config = dict(
    hidden_size=64,
    num_key_value_heads=2,
    hidden_act='relu',
    bias='all',
    final_lr_fraction=0.1,
    max_seq_len=512,
)
Each number is 128 + 24 x the weight over the matrix's rms, rounded and kept within 0 to 255. Layers, rows and columns count from 0. Numbers have three digits each.

# layer 6 MLP up, 256x64, rms 0.133, rows 231-255, columns 0-63
111130150142129148085104143103176135139174089108171137122099059133165094107121158140115106114094114114094094131125137167126099119094152116147126111131154128112190110127168114128160180127094142
186113110165086142125154130159165133130112119127132151128088099123144165132116112132102137158129138138089135089094121104150141124106112132102186139133110133080154148124164145102132118116158130
117150109174124115091105164159115129107137119088127158124115146109133112119121129129108129153089154095114151113149150156155126103124154107114121154143157075122119154171124114111124113097138107
136106171183159156155053104087109127139126121105126137114166098132160148130119136142126134111095155108120137092105184151154102103073108135153192128162130088114152161124099118187133109118107138
112123136116103134129139080193123166089149099112121101215091150140171174086100101181126121113144105135070077142123122159110130119143151110139114141119112118114144158138100111111190111098122107
129139117120111148128143115163107155134137133140127140127123092136138133111112111106151146110115138125172151140101156147066150151130131119100134114126105083149165150118089114103126146144130142
105142108127122160105135143101161132085158142127127115133108116204087151132140115165130129125132110124107135143160115139124152136121134124115117129120113128143147130110110127094121122151130112
115093160140144112083171133150160147105096119141116160145109123123147131117109126103094118092105090171101115104138141116112185172116150130136119115116088138090128140145163175162180119150187131
123115137135168149089133137107140181136104103153086156141122152128122119104099145129102122090146109131094165138165145111111088165100123091108075114141141129147153132154097109133122152159141163
092164150124164130129193113121189147126145102068117121088135115109167111137085112114129132113143101144128152124136124136110133153119120116156197098109110121109158143141087136129139108110129087
143098096141142148165117127180120113136161118168149081112138124124101128140145147141098095101119141134099124116133139112126128140141104087113122161135150158158103153092119115127129130128122130
124143124158127103123077078104125139143148133107164127124133118105140144152113097111147084177127141143095143133114140086166171106154065115132123129099131111149159170081139155185110117112112172
134120146127130096154106106135128148162155109082114124138077155185129128142106165151152117133182108121095135082130096115122128126153101113155115105148125139117099135150144178147138148105107112
136148152174103080115166116128132182111202100130125153169147162142139091105141126104102129048106128136113137110139176115135147132151121097107152097149087159148139119121092100155143138141099082
158119143144137092145132090143143132122126153114118136178072157110174152120104139117096141159130161114082133131160102148161105093128155102121117145127101098106117126107118153128150118116096125
116150118136113127105155173135132162146134134134139144142127054124151140131116145112131100128105119152104088126104125137123149153155092187088041138130085115123156168160134155146109145111137125
148156112103133115148073129147126114137106175131105132149158153097166196080128147177088089157164144135082145113143141151132133119118151108099144129107114125158156176123098104129125133091107107
130124110131102110152114128155089144112130119162128105107124129110107131140134155114142124127144136130152117105156136143096105149143110134145106143134097107128159189109136108134148106114102113
103087120101107106150123119159157149158149119148108129190164126114176094117129118117126090136132106130132135100122118119123156112120119115100104166094101103113139162173179101093144149087147141
123144172150203118127109102146130109114115116116141163106142125124153095133090161144104087156092128123090175129107116101155147148123089149144157097091158152121150126129097127127094107162146113
136148108109159141164166150148157122110126123153098117100122166124156148111108133168069100093138106109132156111132117146119166138128118144101140130107172110076101173148116111110138121120113116
107152172133094100168120127159133154081126128135146119106115128119124152148156138107126145078151158108123138077148149150069126156095132119101144146105120103127123133090097147137135114096127133
099153090148116107138154187109097138097119127106136108152143133167147120129140135163136107112120167163098150161127144143124132131143134103102156112121091143103104149144092108115148112098113140
107111123112130149129093114134141136140089115115127097155133139138140092112136125116125125099126113114143144139133102137097147141127120165143131109146108168133144131131131152150145144147147142
123152151150188073122121071134109128139128122119209145153123147124157120136103131129133089095138137126156123128124142130126102113179095107151071137103093179124129167122128142073099097154112182
# layer 6 MLP down (transposed), 256x64, rms 0.125, rows 231-255, columns 0-63
107127120150115134156128117175135160152125129110110080156132119142134144139134118124088083165107092132099137092104171103148107119165137121165166161193113106131112131111090144096109112132136120
104107076135122132143137122094113164158139097104127133168098128137101166104126133150157106097117135140146096129137167135151111118120112112129100167159153149137114125158092138184135129093108143
134112127066163133137134098121159140166138142180075081129126108157181160167115170110109099095138126155127123133098141094148117125131098112129170082128079171150144130046119140132126156147106164
093158130109117168117120142158137091122166096117153166134098101101101106100166115123168168108138066115129153149144119093141130153161168162115118104104103148144107099116164131113140128117100143
115126113163117068146147175127112121144161149105120111126133132155143127134130150115127120194118171169132120099093134153130103137141098095119135180146070102103133094125111152112169087138102166
154105096142126126151162112181142115147152151123128126141150100141088134117100117110158139118107138114148116136126129158108130088099145099096146135128127116088117101146120124120132158152109156
133142131109134131101142134113131157144091165134109103140084158106127103129135117096134139119113077125145114134126153132115111115142111173136133141118143145194133132139117109112133131110146101
131098138130151129125159109105135088155131141106136117124097158113118098139148120129142153150175138189136168123170090129091114148160081152170123145123094141148111092074090131105128100113130139
197117131122147134111118131109111118107152118139120161117080190133143133129132142119151107098088120160150157108129131108139148119121108190115093111147161134129151135118088127128104169076124109
144141117139126128144125115120149104141101093162120105079133132158179081164126141136137110122106176150097095156146140151104173138145122153122093109095160154164146136081130139121111153100112079
076127139121140148121147162101103126148111148102112130139132125130111124117118110103127157151139134116156137112113121095154083139122123136165122134160114126143117130128101143158141114135143110
109130114138117106145115124073118144158131127178093161151132092099164142110100172139126150123164121161134129118130103147101100138089121132121123164103111138112117127124173135120130120118110129
178121088138128149107136147117124102118133111072129163143158093121111138135119113114101133105136093182110112164134092114142126135124129120110106135135142150111140147113160148132151138153136129
131086132106151168146144105165180190128104106124159117113143097067122138153168152124126106115084172120193144095105192091160149130104099132144153141125142122134128120046155091126110116098144107
075127144138141118085083135118153135108077148115091147160101154108090144118109145108126197146147149167147165081083174112132115144111090149164110124142161117130164118138129097140149128150111149
144134118149096126108090121164116137106145155157146067132127091142135119118157151142164126143117126139072076123139116205114111133122143136103081125146096104135105102134116150128150161151168111
116155105099142139135150114135138149110107103167158123134116087130127166104110161127134137077188143116124130107122129135156119128106137166125107129119155136149105122154119146130136113124079115
127099120150111185117134139114117096144121138107124124141153134141147124145176091155133099111111118112168131132129125108103091092087133143125172113134139142166121114153105132137125165135155088
053148113138110140145129167138032114124123122153165095119140118153177151138155143083126100191130123084129090136150120180149110133100107130106146130156150149161156175118097102131122111118110110
105122130140115088125155172124146116106148154119104145143154124167149124124136133124176124143109142084108089103113208153199095079124112112085133207172167111152144118075091124118086110102100143
103129087137180101110132124077115124157073165159127191147129128079154129160122127145119128125109093154128088135136148145097154125123118116128122126134147143169110140128107127093104158111115159
126110158084091110092135115141100136112151103174100131158107119157185129151109122168096083165146115129144132150094135165163130092123149100120117160123169120152105143123122155110087129113131116
132064160109194150133109080135132147143102125149103165105123146094095145122118108101112127122117051097141146102103128141127131142104120116139080155112184134140138128143136161088165186173150158
125167128113130130158141101171128172138146140125081113103087136125197133112111123092099095098145187134123146131086146113154104104161137130122141165130133156149118135109149154105142107095140110
157144095180096125127152102126102100142105096128133150167132126124131146141081126123153102132120075107166132107126076181154099116152153127124072111100134143173120142118150151132125158152180112